config.toml
n_head = 5
n_kv_head = 5
d_mlp = 640
norm = "layernorm"
positions = "learned"
bias = "all"
tie_embeddings = true
init_std_qkv = 0.0201
init_std_up = 0.0201
lr = 0.0142
decay_fraction = 0.822
final_lr_fraction = 0.0
dataset = "wikipedia_en"
Each number is 128 + 32 x the weight over its row's rms, rounded and kept within 0 to 255. Layers, rows and columns count from 0. Numbers have three digits each. The size before them is the row's rms in percent of the matrix's.

# layer 7 MLP down (transposed), 640x160, rms 0.119, rows 475-518, columns 0-159
104:171128162136166142139141104139164181213138095142069091086132149192083151135110064185091115106138163153114136147117138105120097064078126124161091121145108103117122171113150133118164116157099146168111149093106113137118099156182110062120119106108130213167161164052128163132176149053135166136130150136132144178141076085195164089084139148117215115160105106119129146120107131136123073107099185149137127138155080132121069156162077160117149103121112141145073120142113145112092096109125107
062:144108105147163154099086085137112170150086159137153124158082205136102127152153126104079092074169148068122082119103142060103164099117164137126113130138136122119152104100157051118202141143115147068146082104145118126134106145069111184165146117117114144140154122088050116176162093147123161199084115163149109172133135173177121088174177092113116113142166135114084125127102141140142071112061129139150145171136202165190118120115068176128111097139104157149129092126151134106123177114097160
089:107117179101157130150146157168099199189070178111104151075110150136135134146067156117066175131111145157100083157103160108134185124121212135146092121175143136127096091118128120210123016140152137147152113138048105116133085144118147099147088147167093089171094103108114123098122154128122136120135111112139165115093117116159101120061096121157119075111135145116195107143120141157131168147151154119183158072174160154130136170129095145102115108141167150185126144071112068125090156142133119
093:073160131133117192109122146152153112171090098124128116170078195147109095130074067089119087115184118129120155114125151080135067114136130092110158126107143111132162126124129116116148128117148122113186102125119179142111202151142081142160119074126058132179177074136167144137132146095128168064163128119155197167133113115101110141096133097086063125173085172181093181109178126145161084062170101125076154153105084148109152128114113161089160070132172167102118101172150111125140144106166154
099:165149122086116071070082157144185118165148139193125094109118115161108130144194128101147150135104097128108120163074180111104133161114183131080152133118160187048169107151157080131171133096144124163165136104081163131098077113122123134127114069155127112105125155133172119225085108116116149147137150117172133081129100109109112127135083118106171154186097144188149097137081090118071151120093129087098094110121175200105184116137087118137126143081053141164165109161106114102144122156158136
102:137179122090132083160076144141164151094104124102133166108052103115125144093140118104161138133129134091082088180159155095140131114201113177107114149157130122122076102084184157123150168168147067040075080060120101140157108128144117115168126150178128138160072066184144109168186145167133095126141120120059187138137159156097150106145067119110110089145107135146101115119090169147104160135183120111131109184149089117163158178168147171116136190116134106159128109134122135133129150089075109
121:155120107071108105167184086129110091158139199196154107157090101036127145156155156085139193072084132114099124111114117154110153103125107141136155154138133163082169142128129107108151128087189119098049120151056159119171087094074141131096115131170135114061165168143138174135138111139107108140147151177158125171117203128110143141111139158124084114184112132168123165123196145109114150131074111132135082081079137142107125133107121133100117097096124184188142090175109156113128161106136177
108:118093115157137150071134115081123102143104143125094152077097142168144123122122160127146110136077147132153077187142122107114140099149122089086123143131155133130132125131158125170102087128095114149150137155110130122117127151126186038120149114134117144115074106138117094191094134087148098175129126148131124100154062216156141117220124093142213191191072093165204167066133161106139168105120158047111103165088140104138173090184117124108158123129163173113152072125110133141102131102153116
096:185126147124074162167082163178155119137087169120138123051195115138128139143108191089138125123115150057137070150168119201174097110115081191090107079175079167175142110134117136141096053125118119109134141134072151176150098104102117140144148133110191127137089106138079124144125095129125122132162146080092086149102124106133107116147129160151099130127096115155104114121177131110131155162120086139116109189186161149111150100119124107118104142169117134242139150153120071103092124161064152
104:101156128107131113170187135125102178186150101144080125131168125147178111155140108077112092123020135125113075117139130107094106135167117055124149125102144138124127133130098126159164141096121075103135075107145101144188111107182106125090136196164132079151171128115110091144136128095128175122125141113126136139128130140180123096198081064099091109087104138181108102082155161157154162082155122102170174117173178167117148221137115153158077141113121090077135134128155136120083062133169111
099:133122074150135185064148113115184150138083131089146136176104101118131073153123110110134089130104176121112111175017078078154110192102114135122145119110136116165109093101123095075109150121131227120124194132107140202108168135140147123172125160158205130129094145136172155123124111120115143100147131142135116155112209149172103121096117124173108062129181154134133146111171154141162141099123160162146125127081119141071177124057130077151115133094178129112108107073088141106128131107136135
095:158137113204158126141151083149090165144167053114168194181159121075097132098127141139083168048152114089118083110139134134092126097145133152127100094142143126099130165165189118091129121142167092114107150110095085162109143115152111122118130157079149134019178137105105135044087146125082186213163148134136115092121126105165151075098110144161167153079120128107104103109110139088162145168124121136114105149132149138145118079106137117196115106174140134169124099106129157113187137161078117
109:136182134120162134164117169138103070156081099165141147161186113119149129192157103122173162150080062073124123136108114191188141099119135059133129160108158076153145124119158182142053137085144105115141144106124191118053087144140144123093082130127106155152161129077177122128134078121139119094148169093077160127109105116121114092166090137170154100074101114118136143182138127123199096145072208149096113183139150100109137141116143120126097116114135175147108110138110078148077074118092153
079:054112116140112141138086095142151113170137161150107126144132157140118098140126140176151174149102114168113072112121202114115127128127118185117076145111197210134106130059069060139115167115197137133181097085122149178112114172107102120113110135039135136162141147074119134095143098140141052152144102160122153162142109137134142110113167105162123087151114133091180172100149115074099156144139123104135116098164117113157053089170130078115175108192088087165164129089123120163126131160123166
118:108118090172164121152098093139163124105149119110175159132086124101113152104141156055171140130083097140123127119083162124121107094131132170131115095170187092079193088142156079106107136167122118174129111123175115148080153125116127166152100133162191152029098149142089128184114169052130128146149142101146146166162197092091099180086153107082162188045134148116124147091112134129172107165115147174162144130107127133150093173082113138122139137159044086135118115098087104143149111133096145
114:144105070165112157160170137062080142113075164090124144144130182123113171132158128155141127146095136118138172080089091173125067138133138125118118140150105138066138144218166148079176108113119106140163155130146183073110160144090102095116104164057064135114111138180127057156143112152137144144075116096139112092109126103120112124159116140122105089103223127132149148121151152125197152116135101187140119194130095166180113090149145123113160181143172060142154146075132108081121105138104115
107:108135165143115090098123128117158157104189180082136151108138124156103166144152148189153162125160077064085079149094131104122128138122133102132185094111179072120161051114085075151131181154133104135058148163137089184117102137113090122137139122152111103185166142078104143184150109145190163084162147129146080159146072173171061143101081163114117173125153147140142125109077070129097132072094139147133091167134122155140094105167117132154139086168145124133124062162165158146112081088135132
099:192135116119103148099113098136111161087139148112160145087185144126152116120131087109104073131141123131190098160097138207069164101177106134110129138113104103126151132131081075123176079152177166156049128173112179047090118146125110133105160092176135168149108161120178081103106106173116169112097120078134134141114143094085196168101122091138122142156152092173147149168161089153099118051162146121090146133086140123151146109127100206165107129109127085082109177093129130145134122143160185
083:201123087158115086111120095119135150120111077103095171110074150121131183080173126158119132107115125051150092163159176156119170156135178145127094118156134158128125106082154116145111101195130144107117132162159176168102083106192123064079113137063092111113154124069130147100143060103140115108106106106140153176128209149148174078148104112137107147107089107145117120122116121114105126045098117114150075070147155146125101109206120169149134145109135159162123096120147109142107109111180210
075:170141129120110168084176134160149111084120178142082116192099167092069171109113128156109118095148163121218114165101091123122142052127176150109097070171101110163120110110123100082134104148130148121110057106097155132110102188149167135117131076155088155104191120078135112185103162135164116163119166103212126158143163130144141122163107116084128115116171146089160171153124107082156108094148128095168164180144152134150073132122152108137147093114104101178082118150114041135155113136088115
067:163122115122167141109105102131163118124071151132101095129084176135133179128119123110086132138149145097210068133108149136102177122165157124161062098158167126138127052104131092131159143126158131088148091130141182130087110081125103124104140145059110154127202114094120126133118089184120173132156121191144116148134131164185181101153094166129088123091111189057138146116097158160173090117128132174133197140115144122085149049084092164135128085181103126106110086120136095125079129182178103
095:135163169113110026139219164171130123112170140135138088145122141162127121119145070160108163107148117113159170099141123091107114147099160119150152119086192128121127136126120164142104166074097172103105106073114095098113147103075108126163121117130151170147114109084075122131083183117197103128088140118169099129151118112172142133105159138174151151156102133117061132104114147156105121120073106092102116158183098156103128225135070177117102034140176127173114093092135170121161150101121143
090:097172116164136129106075092140100122096106076140176129109154170089174101104118153105148182106122122121213138117209099126147132134154124084175125152159080104169124148128138096174151164186123152127135098126133109136077157148116163179115189131146112131133140112075074106137147150084215147140127141101114091134143136150106193089104083112092103159148147133151152129148075118099114095094170129185089148143135066042135088108144143104101091164056132193133093138193137138126100130080135141
100:083138130138055080132129131162112145129173092157113120175140063108171103132140146105070137110106116127171071156155194131146113143140117180159058110148104134141115117172145069130098131153088100093153099114132144185146167148128134090132121050108094115158126089105070192119076157158154107094164100144179117192082172133150139151173064093130143122096149098154069143086098098201099097143120125130148113133168114139133117137092106163154155085178107189144137121174114158120127169187123089
104:159162116112185128131200153127122103144107121120087112085122091078086137168129050100183174092102120120162102168161186106120169215081083130160132136124065202128106124145163112140158118139123143097131175064134064117139143122139107106122102146151083136136116190116091152146102125165076125144161099142182186096159106098126110163101116130097164183091111086117087159176158094131121091132160169122107079135162083132147123107124098109158145082221148120167124095129113086114149123152140151
080:161155099127155121115071130130097114106162141177118129133073159122111108131188091059121123161121142148156106132118192154089156118081189140089059117101178123170078163125149156121169108156091147137136145139112137144108193125132149140083175113168128112157101153098071095112120092200158186193150127097098148097189160140081067134130112141131105122134174127098097115096117094111148111119113158108095159139135116195188131124025184163082079180151117127118135121138112121168134079102155131
102:163110110125181115120171060157104128193101140148097163188133112119150100145152077105078170145140134122128137095156045125109118075190092067119130088044162166108113136140133132132140102139158159135058134188177134136137121109113133105154108096068128116168058134128100079133160131149116098104154154134122162100191183096155136116124117135122190152116098125158101148107082171127138124179119123116071155148106118092066111109179161120106169112204161094121153166123164131141070124131170163
093:122152148119062153155111160122134136148184141092115147126096096128174145113101128152125145172092114085106157111087156199122055140087095045099137110158122099127183162128153150143129163074101100114143115072157161114176122115168121137076083124093151083145095113137141112119097077145152082124120108180109104121177154151153165153144132082142104104143116196070121177135152158106041141094141084073113114137115174172194134122111148086105197117152165084127210129143127115116131153172119097
109:120107105123118227142128149115130069115141125211109106125157137121092084116111060063105126112069119133098142132198131185117111133102115113111143189149116167131173094168128086100155148115112128184145099118129150124134142125137193153158155068117168121160172173130149170127120088111076117156147157106113101111171108145166040111109163175132055119154092122105065143116124064109156134175129188066150180115118126137099144082121159158085146115147118107134128160125116123124135076142197130
109:104149149086145146109162183134129110179149159149181153145104094130148108127093151149119166105108094109144076142133178145117147156144129128129099103178158109177109110112139068139120133087143126127145158203092183066155111076110136141091115143124077109187202074108186119124137104023139097125115108098148098153109138074110070166123125148155083224061137102140146109119087096107119101141185174124153137122188109121132143138166063095103147134154107151079141143130147058112120117127155138
071:149166131126099110140086151130100121171174142136179096168150145149080156170112122136074171131150056130127173111155123098144090174089206115130144083118129154109117118159136133098156138155119135039074074118178150114179189164150148112098121122154133162115111129138138172140148178121125071100109121113099107112194136126122102148139148128201106175090131098084097148101125197126155093024107133145134160141118174127178128116110099087126178175128086094079118084139112091081149080112163130
097:107093164134149102067096135127114136130145171108094164134128139161160116189130104141059104213114126091098144049162167159116086173144090117167134117074130136137084133115102148090138170159080125079105088071143105102105112102163182157110121090141158175141092125165126141182120120146144138127171104140155098084148130019131103128105144151129126139092128151090093131166116157120185099132185106116119164057164128115157149136199090155049119110097139112125131174154126115169128167141164081
110:125120176071154094127128178117137139160083130080107131116143165168110200152160100197086069132158187108089092117144122128110143133126107103089147077132168138138117165028102128138094110146092104103162144068170157143137100092124120098082135127117088134136166111163124111153164125098098151124133053148091122114122130111127108158140111138161144144119082111112111134060112171158196157127178143147108083098121103107192132058134219120113158188094108112154143164178121166126091107150191129
088:091128132110077079101150139114119109159149142137136139099150110100168116146115152154176156055114137151146090062122144124106096152149145152146122117167144167100140101163115061180182110066125114130108111065158124116163144049155105124141141111136117132093140191168107127156051139126168109193087128147208098058077152149149100148171125138148138155131143121097137149111134144094128139112113118120159090039072140145089181107158072098139121190090076134174178125128161149182094125165134152
111:159156104128141183129158126145094156104134116192082143113138106106183105084127111074137159106093085136125145137127136136143105195125096181119149158141099033105136129098155134159126130143145194104089150135114127182088156139079191090127101163091156183125115124080143151107130135129094186147163124122120111109162146196132083128106143136104110127189118154145120165147101132068150129108050137096108161164150107132116117037116130089071105075139101080215098199135118118131147101140109176
092:168134126139154120111079093115166219143090165085058154059130162103101145089089127102186085141113103149207155148125176069121162051125099077123135146142120175106132113125135129154187160132186051159116162064112149165121133105154115063127118120136144109113159157111113166110166083148172084070142073138131161121135151122122122134104121128154102120181066101101132116105147103145090136148145134152138079090182157161097127126134158142132145129089157138156112100152092071139173123114173162
074:130147154115185120108074156147082160145137107112100087161080139104137060096146173117109175193135075092176081165152170137139112145097159107116121145196141140092092103166152123086174118118105136162108154107136172077098116119142076088125093147093152139108159169147175117128164089135172101156134120174133120122150122173150075147129080169157130041164102142100112144133148140135107135123093092147166154145150132193078166094096117113114122154200094143125146176107099044108086203151113119
096:115164106122139117113104124212118142066153062146158187177103085169098092080098189074112118125167164137072122173125118110095108130186138182115118117176091129149114116149083098114103167140141127131154131097160167115157092164153127119128177106112139116175123115155196087179132150098135109057155114148158149113158128129126083140092125145117121163091135103091129132170124158156144114103185134109123081168119166108137132064140200128131010119112082126083117091117180147106135145107101174
095:138116170084084131101170168152095067142150064081141129137119104141100178147094122111108119065185111118091089115187129156121147181122114114127172202109163146118124109177110104118154125092156123137072133103145117116072181130079123090098142131065140144102121142171168118119147110126145074200131115152119118109126146085160124194132109119171119084172105115158104115049115141110111130066166128094168117136147134116178179067079109146100133202171114140141103129190173157149091168162098116
081:151149157125142079126101167097094108173150137125125129084112147157143133159103111172073149111113108127198118122146134161095103157199152054092054067090157146149175093179136107115081113101166142119126096118087126091082169150134156122112090104136102085200158113165136137125117120128112117146098166163107179149156160128144178152071116112149096103137135137085087193064069183193106113083166109108146163136169167163101162165096107112070184104106146117149133110167161091135090131140149141
096:130104130175121116136146089106114145156142088186124127170118143085098140165137210159130048159088113115140110186098217137178133084148082168094121096162110114113111097113126138093124116096131113083149141154146123147152171145116134082168204109109108118096108103084144176168108135101128097061127145160072107169162050068177112127088097120184138162171125085090140119090099214090101143135103144135111156159107163114150151078150115144139114070126121138160142073174137155130150143155139125
121:118125143164192089145150154134127163147142145132095149143104086166094130168081113126126122092059152091113064092133097126119165132093177048142185126067101121125114149107120093114132176171153098192106125118154071119163116081122135113139132147071167165144108039097158188128136091156127100182149180115120085092113087166140156132168129141154149146153059113119162138073096163095097176132167166109150117083141102179167150146155116191130130109145102162129054166137112113136105125145074135
108:076165158119169129178139151114161122118138145167117141160132099119198188086143120118151134133145135149111087127186160177125150080143144113117115151142101160137069101107100125116099112084146160120091143020117120142135176143153120232094170125104034109121151106082129114174145112148121120138077107093090175134148126114092130089157160150121154052150119114117136108146168104167135154088109112132153117180101162148193118143157072120103133110128160098083148123208114093183175120103102094
100:157118159107090101085114184156133151139168155099163104136111122144135086126126098153106082111124110160125169091140125077109098097211180141139112190125062134100129180120154105110088136095155069151119105104086132105124110146101148145109084137123156102126163147134143107196178157121188093137099167163102066097147105055073089157160135166128074116115148137197144201088136155124139089198132089138121128145153159085145160170110150103107120151173040116135141167174103078137168133136141136
# layer 7 MLP up, 640x160, rms 0.238, rows 476-519, columns 0-159
079:069146091146111110136153225119094145128116132122144142132163134114136108133112119112131140113226127137135160066149163226112154174146095133096195152152128102088162156080132110097089095109132094162132188108067139130138120133144186149070130107137157172161063172140107110076099159101139144088104120150116131112070163178124098183093163130100117175129180091103096124106121132162105173144127136083133120095146122128116170151094130110120159087096154087101200074139105124138169090130108071
096:066152163121151102140137177144128127132092100156120109138139126111176117132063116142087135125146107190166073126137146112171189217110157163087165117105117120138071139189126132156150116056147076147170083174139129125102096122077176111179107113123124177102119064101151145067152118092188100129092083089112147159062174143150142134139082101165147152154143078164107162121099133165043135149154145115162136116150171112096047145069094132145101153125116147101137127116123172118129136126089122
097:126117156155094117158067041168101125107141151119147162123124146135138136148132164132178063075131099148161147087134193139108143105060148112154105114133136124144144105084161131098156184148130161151128128136134200131094114116156094160136117118130158095136181214138146167125136066104131109057102050152123153113080194111037166108153114101187115145182078114120103193148086108105141119107151125102128064116096160137151117118165106110162130126089152172135099084122144144119159071147108107
100:145189114158159145091129158115176104117143094136070106151149124111155137170093138131126168143086132094150109139122110149103173147157110154149163152101121146081092135141116168119161187117136138119117125105119092158156109089106158140171058137122141184114054109122210066124171174117155119145130143092175104198112103157136158099025147092159133147092076160136124140106074120121146165087130110136073133139096123084118050091145149093145170104123167044138154081121146155140117165153056122
099:131141174143109166095132178135136083105106079183139051170134178163086090119112112110077117122107120120143188131203139115177104074071129147179111121149132136105122120084077158100126185103148159108151136090107155189180123129090165099096162168143167155114129113145143095128100179201097136136052129127071126115125106122080136126125150152149091116096091133169084155150104129124103072149093109152182185121169120124145093129125129162147098139110137159111068119121126164158211117128146055
117:103048120119096171152143133072142162128125118157145114110086171137115121156113096081181150162122151129177165129163133092122149184168120142075089144148100147110184162082073141114112081144090103153132199150147137057108158133136134129180164088152098067129120064154137137156122189104088163127095189082126117062182148071078096144122089113126128151105132119159124085109105110166163125064101209128143154158080156139101158120143162122186126098075140102108157134145097109118161152134114110
102:124108092127108110169115139140140124130124104110140123198106137091123113147160183109078063137144148181108081126178111061110132126211094127142121149129081101154188134117108092166133106095134162110111182152131109173089160068076140153075146110156165134160150125074135177131141124200102136180106092145096089105129112175166116123130136161157119120114180106096074146144147127123122087214074150090190154120084117093116151127136123126081140104091099108102169175122218170111108120080110147
097:076166096153095129133119082144151058155157135121054109172070110118112151114148098119161107132156097155138173098122106136162190141163091163140117096102186120137133089121121137165134101123104126119131142122167134123112084129129123102139078073116133164081129130191098136193112110089177123110139154115134233177137109165124128138159130131072166145134160083129179148076135130110135116039129193113131139080146111122070147202075105122130116143104148171176160137168078155085131148062110108
097:115048119040135154115111122138118097085111106078141168078089132155111167107141128155112149119164144009173189172131140144169185140141075131100120146110133167159136138121133085159094142161129117063120186128149117133160062147172167154115117137125072208137097174091193153115138059129075092150110168104149084059154126131086120106136138154144117129149137136092136135137128119107161139137123176127147128107109139169100098123166076139131148125110117089138182100186098136115169163131116114
097:172108079148117096141100153127129121084127112126092049111104118169119131177098049147136053114119099065177158140172140119075132150097099117158106115118091053114125105099072137083158108111121167233121147183175122113140069126161182150111118165115113079136126140070098130125122108152137138108103115138094152144151125108149130118139154108173137130184132117131152130107154157155133115195162120146130121185081145169111142122161084094190207142176118069127126131178127079149165147161143122
095:191168150097090112063111082147111058103089120110095133171042147111156123139118154135124153124145168146181123141169172147147149144136118115136096125110072131088136147129110154132126140121112144161156175135167166116098135089167153120169085132084124155166096091059183110091148144133132088134180116101078105148155173136080109105096083197121123163103139137079124163158134081153076158055108160147077142056181114119131158220159103102149120111155117117163102130113158102156157081131119162
105:107121058148165125180076160152107112099152137121165164162146127139126157117072156031185090145144135057123155147146133132079177048180120165102144163156157154165123104145192129111108163154113123114098142138146165133102116159081138081066137114134104185101134077108129161158101120156145108095146156132050069108087123096096158136106093114102170119114183164102099134152103144154125184166125071147152074192164119134126133137146094178118101148150138153116140116111072121083154094126094103
080:146174079157118138147146157161119132092118157097174131099083097096172171076163131131131093145116105122098160130132121089142099130146124117182152103130129088174144099171080113120096159168151127171183062136160132111147111177135095137127123137131157120108085155080138117124127123203115066083125138058183035131129179127107125134112151098105183125138093205090116192110134090182100088114124083161125118175089165072072144174124140142155144178162135144119117136127185070119109110120064109
106:164114158173129106115063060118090127106144150093100135102069181194180181136146154107121132099134158144100025157157203113157155143194204170108143114196165131082195155079104103090115121131088105123111141152143194152132125115119121088106094112109108120141111119098132108112155127180118143188143157096084119106140142101085116094064138158130105153172150129144170114125130106142059140119133130150144134104097151111167169105176125114150117077118110167159116144083091138129156087096111087
108:133076122065130205180136119124203138161042143075142141191077157134125059146147115084147172117161109148110144129152098111128163147095106141121158126135110157143147129118131093085072046162138120128137115111091131169145121160144086123198152099103130169158149116082122124177129098152170118119136111101119188158124094084119156081095154108185105148126142100152153107160146169188118158158108140161084012077148131146153092133118110131164104141109108110125106169097151108079100124156115114
104:147127113178067168131122128163156079106121119104119140125130155108109074104133114222183138171196138141131146138126102180121149085135128139160149139141140140130091147139183148109068119099074140081148172137067113120109138081123153162117163157095092173144127127075124090100173123119128078194137150100110069118062113173096106150182114150151096172137156121154097081101083128089126080146103130123170107172094185127082178160098112154116153162113119154141181129164072091064153168102097090
098:100134170118125179084098102149096119117182216116160119125064122086152158123117226163103137124131157102106121101163168122135127129090119177141031114122161097025183138136087098176136076119112150119140102138155181154143097103146127099155123103108136170135124169163149170152132129086142128141113131108154059109125116106129170108082125161139150208145161072168135111127132085111116132134044145107167144115126101144107133122144123138082157113103158169124134077101122156154158148057101104
090:096168164122220105129136116134151195105089146191127088134143092165125129145142077102100166097145129121092117165127139120108122087188080124170071153080167082134133089160153162165157097139091055176137152109142122128119147072094143163175096098124084093166093125137154156078142145112071080147132102164103085154084081133124136140105066100131153129118177115146165187142096130159123105178067129170168139164156103158146127131119112021134134133110165115148126118180115151107100151100111134
084:127131089110119100147100151104120155078156144128109159095163129077204101120151161179116093143088138130168130124168167135132173139104177165131154197127079109134149143139123161145140092103147123126185132087133073096098169127109120126041123118128058179104083112158116139103118142124057126062105153123141103077126180182119137195091126134128094101114158108109186066175095182117085086203144136155159142160084077108172145152136156092121103117178157108094164127098143139163076150144116124
079:094148099113167126191136179070151157120156109039179118098196161127114106120141068106140111162078103192174159109129111124111137161120160082131164096082098190135132117128102132129119120101142145164104096141099112158229138166123151139091154077145180118113105143171117112115114155124137134071177052064117093121130113095099164180134168089106096121134175106109120113130093137101086142135090121137074111192170109091132128164089148102102155160141195151100146127160132117148163095162149154
093:115131166184172102119107123104179092187122116127114137110100167134097104098130121082086121164107144133152128093093053107051138164186145142128108095103096119115094123174167130136132135156088137179112136123117119138129154023089151135129042083174109092135155135119107097171089186103152126141104128157173107121163144132102121193118107170109159140134106152164147131074157110175132131187122115148103103142110171082135101106084171133174151097072111173130120147171149105217160111163113066
088:160138088170104146100094128127166147132127118163116108189111131212089132091161104097090138152122178102075138110125147086142102136110118130105145092152120129107234140159122118180143107118138169160114170158102157120082166158142184106128119152087116069165097195116118098138082062138133144122142035081132146161078185136140124158166151177166076121156144128126089145183129128114119094120098119084108119118164121071143134119100165082159071092107101178177134099163109085129091102165114162
098:103128164139110116131082128146143053157121191196181153145117076123181133102076049154151135109098127181134174070123048133105143114107118082174126176105177094068162149076134178154142069135112170195048114129128076131141176148143129136143151150119132138118153090160122176094177140120171166068171101127079129123129114139088097106141125117159129162113127124119145066173144082132140100111111165172059116126112087145141150139141128136129134111152098110152141121171101153091159107107163107
102:158117162136134146106133077129170115169061143207106110137131118121117172071117122103127113110157153143104129147151081127105144059128212124136129217087120079074132131085077149100172111172124083143111136077141150082192145153114105129175117132143107157077154208100138150140116119154102159115110144121072125141150143103080166100112159135142107126118126136235096123076118133182111166110102192128178120139121107173103096200097158096123108131114150158085147127115146148134153165087102145
080:127133153188048107087175151147111110167143201167165152098192107121110156113119114129152098072069150117140134164152130151194096132103114130130136167131103135177102131129119134152108120190138075162118166145108102100160144171079090164105116138146123088093098168128121128152100144143133079112150089105173092137158092058142129145090129124150105150124139124129129112116192171067170102145147121144177088116095062069147188188121145084132127109070122104126103149143214102101153128079115062
104:125120116108155117166137107126168145103087086123128093108143134169137149130125125109143113155115164134168171215125113110088156086170103164097122084126107155185062131129216246193117130151120068131122107150111152195099123095075110154134103120137138128146112085091164119112166146132129084150124185085153179177080144131056118134149108118095088132168173064101137115160116130135149109168076107138127104147155089124140109111079118087127109087127095122134139128147188141145081186122131065
101:139117115138122126081153127134145172128078143083084060023192151132130066107177135119073127170125130141131072165147129069131126169171126186143097174126167186087137129117090122126088170175187142115149117123136058127152152150083086130118099079093169111121141171129096133096145106095124125170117133108137144116139149141143126188093124134095155158087130078151096127127096144187136125095139117132194116098125100184058159136130135151203144159176121192088122091097114131133139137090138161
108:181073127107121127128127082117183113075078133100105139180109158144108096113134152142078101101085151099090093105142103129104144155084141141131170113140203145142103147134147160167146170164147158123117144122048087077102114144101084091024126104118154137106150095129099109056164118139172198177143169142114178147133106114101125146094133171116105157132154134147121175161136122136120158168097167162156152154139117155115054135127103131160125150140183167172065196084060111137116087161143100
111:078159114144155110123137114142131135123160069080166123053119123123107179176194139132145067133154077141162102119158132094131149094146188047100160194069150135121143108109106134117084132153141149082126166096150143133095103093134125134162102100139114180122105192071153153103163106149130144138184112184136078196124140115141134067118095100182102084096091118114094156160118133145129124119104186128134146085136069077123084172110137144172203116115134105096140155150098192147181124096152112
071:174176082111194134177107118154114182070135163104117122166055183103129145089061096143170137195145133135062108182137143108116156128180088128126139126135107110152136098132093165167155096137172086108179162141140135121122092102102096119129121172072130049061092204136151117158100106099068159170121103122076170156110153144123057138060161195117135140096062145129137145140117137145107148114173123130127145164113120129126141158130134101128119122127119161194118131142105152123094086110097165
090:100146149161176096194120119090146165137151083128131087177122097103189135128112118123130178125132170131103148100163115115048135126149129127173100096113148142065095065099089113145119121115174116184156186162139125080129168183096124083105075179096128069192112143130160156072131155144096158120080136120129086130151163095073107113111059113107115197121157115129128109098097092147122104137128181162139141160187140115094122153168161132148154144125156084111142163148131162214069106077119112
106:157172112095140117160117115147135111091097133107149096155106119133169095082140078092113082111132154141139145174212081157095137110114070146144140135094101151169149094126110188126124106136125135160090134151067097161103133092139123082140130131177102091142043096112144143151155103056091156056133124161184123147149162056136059145074143122159160117168105148125080116139111142066163190134194196137109135123145093081140104151164078127144115140087171156174161163151141135158140128083170131
092:091096142173132133145114095130122200083109093102157040165111125155135117130147120154158150114135081090060067167092142127119111126149172101102134128091177126168117187166139171119076149133061164073122162117193154096106115130062174142145139186114125169192109088142174109097154124136140180118180084112081179148105110131123150114159116114099081082124093129190120100177162160147140137114107151136110177141137110098128116144114138120071112094140130162103053164144133100117168107106192134
107:165118191120122128147077102127133175078116063083139124128140174125144165119127153108103158102106119151108113168157080160082125171162083162176172133075121128076091061130112144135209162189141146061135184145102147131080121105111133118138163119196122126118141128099118095125132145124143138137191105116144159181149127156121138128117140131122104206103144138206109196173118126164119127103149104119126137155077132169125149116131102091118077074110107149095125101162130101016118084078120155
098:068159174080129148113127162112103096107155104141138152135206152159177107075174101172066106072124106103138153134132138165160114134115193135114123117044118124135158083154118124132125185188104145099120139079187111067122113169034104179129147078110189143118139096145155095110140196086089182151149110123119087145130127133139156152107124107148072117140120135107123118094076166119181122109151140141124204124098121133126094126125103166113155123127187127126123094184213097118114129143096112
081:155178119120123065115135123115129047117094126150116152128179161142144174104146153104137077142075095195108160121118128071149084162089065153110159134133107128099159195140090147152142166153199150083105058113104106134151111110170163134205103123180117096083155142120149116170158102143118127087162059116101126070136156087104121133121049145078148097095132135138176124143188112126198151134141095149176145176144078089117117132127138124129129145113175154142112150109134076115128091121140199
091:180115113131123108117169183142127088149125098098159191180080117156119085147137117143121103080080175150135158125107081052110128151126135111111080153165101117076070109157177134063158185145160145161125109135158121165115122162139120168069133126165085090112087111102122135140128160114109164064158120119083093161136141084108093119137140085160153163149109063118097130132131175170210177109121073111093082091112183132140064151161090106147101155129187120170190154136163137143112123168148123
099:122147113130199086137124106126180134126147097096110127107193080116100156111127180097102116106139147137148119152067094133131207112136158141121149103090124175181151128129148109127109105154157118162152131133168135179138124159161110173159159189095170170158220140145137121154106110140115033116090141121099150109158126167101132100123154119080168148093143126115117126112024127078127120170147072166090105144148109159100101165101160124182094152087109117116108113104079173164112110098090031
088:139149125153104136127106103129134086130072162114058093136133094132078139105168160120140169190087132167089163107079107149166134110111127104183124161170044083155152156088128111161156109115151081110193202121143126083128177117090104130088200135114130149089126130124100179058131182105109134118108142109168087187119150120104034170145099108135103069132139085159158116154131151077135137098125117141135117137086128175133135138165122205155101147106094130150111163122203147130136147090126086
095:129181133135101178132131102119113181132124110151120163114154126147175092118184116095107120092143138118104156183131125054088111113104114178090119132033129144107092132194131131073099112074164147100083152179154130175122150203088124145105090103128161126179135099117119085072105117178140158188075073068068129124125127144151155146141119149099145155095144133146157112213187155121133115147114149148159107118094109115168162146091094103102076157158169139102085094120140182167077119152140155
114:138123092110101144085103127142159065088115088118160153187093085125100143112136127167108167141104144115161103129239103124103169130128121124180143145110183154122125087139089166103093110140112147127156124167120099156163088119085198079120118124138124091121138151123142204153144175084144129111041100136164072130083107136161138132094072152149117105122145107122138177108067161119123246143159179137125154081145131082147097151128109131097137046150139143172112128170084140121140089150136146
100:055153099209083142128111114098091105081118082104140169148150121126131147120117166116106158126090171131138133166172133078120179050152180195125179110161134107146094140123109104129076155142100157183118139112179104159182094151082152084111108138183117159149124121069118152141109169158143150112132124142128125074046173153115093073102093111114146142134059155171157101141113179108097164137129145120153183139103109167118121109135170107173070169163151134089119073149134098160109125176146082
101:131111089095185168067062110165195123101105113167154147091173086091125160126125149188144144104106098117107060119093075130069159180154169137157112092148081162086067164119110117130117134131149157097129106120212071147108136120100143156133123148131118152193112130133117157082116122115133125124141154135084161167107125092109147165146136146112120077134203124108123163151152123137082086131162080170160160097073083147102088137159115207110159126107169128138083091110106180131104178177165119
115:152125119124114120128117129103166130088127204140111112134088137166132138060135119100155136119160099152066115160131121146132131107098118130135126070148107200132158167097126171107138170184131137109118178128139078108145180106065077137101152094096131150112116142136222088181125131143058131143148100134222160126153047066078121185133103137130125178127143107098107036169135140139109151097145114146099154115163116085109091108130117187113143111127132130099124147098178132151206105087085094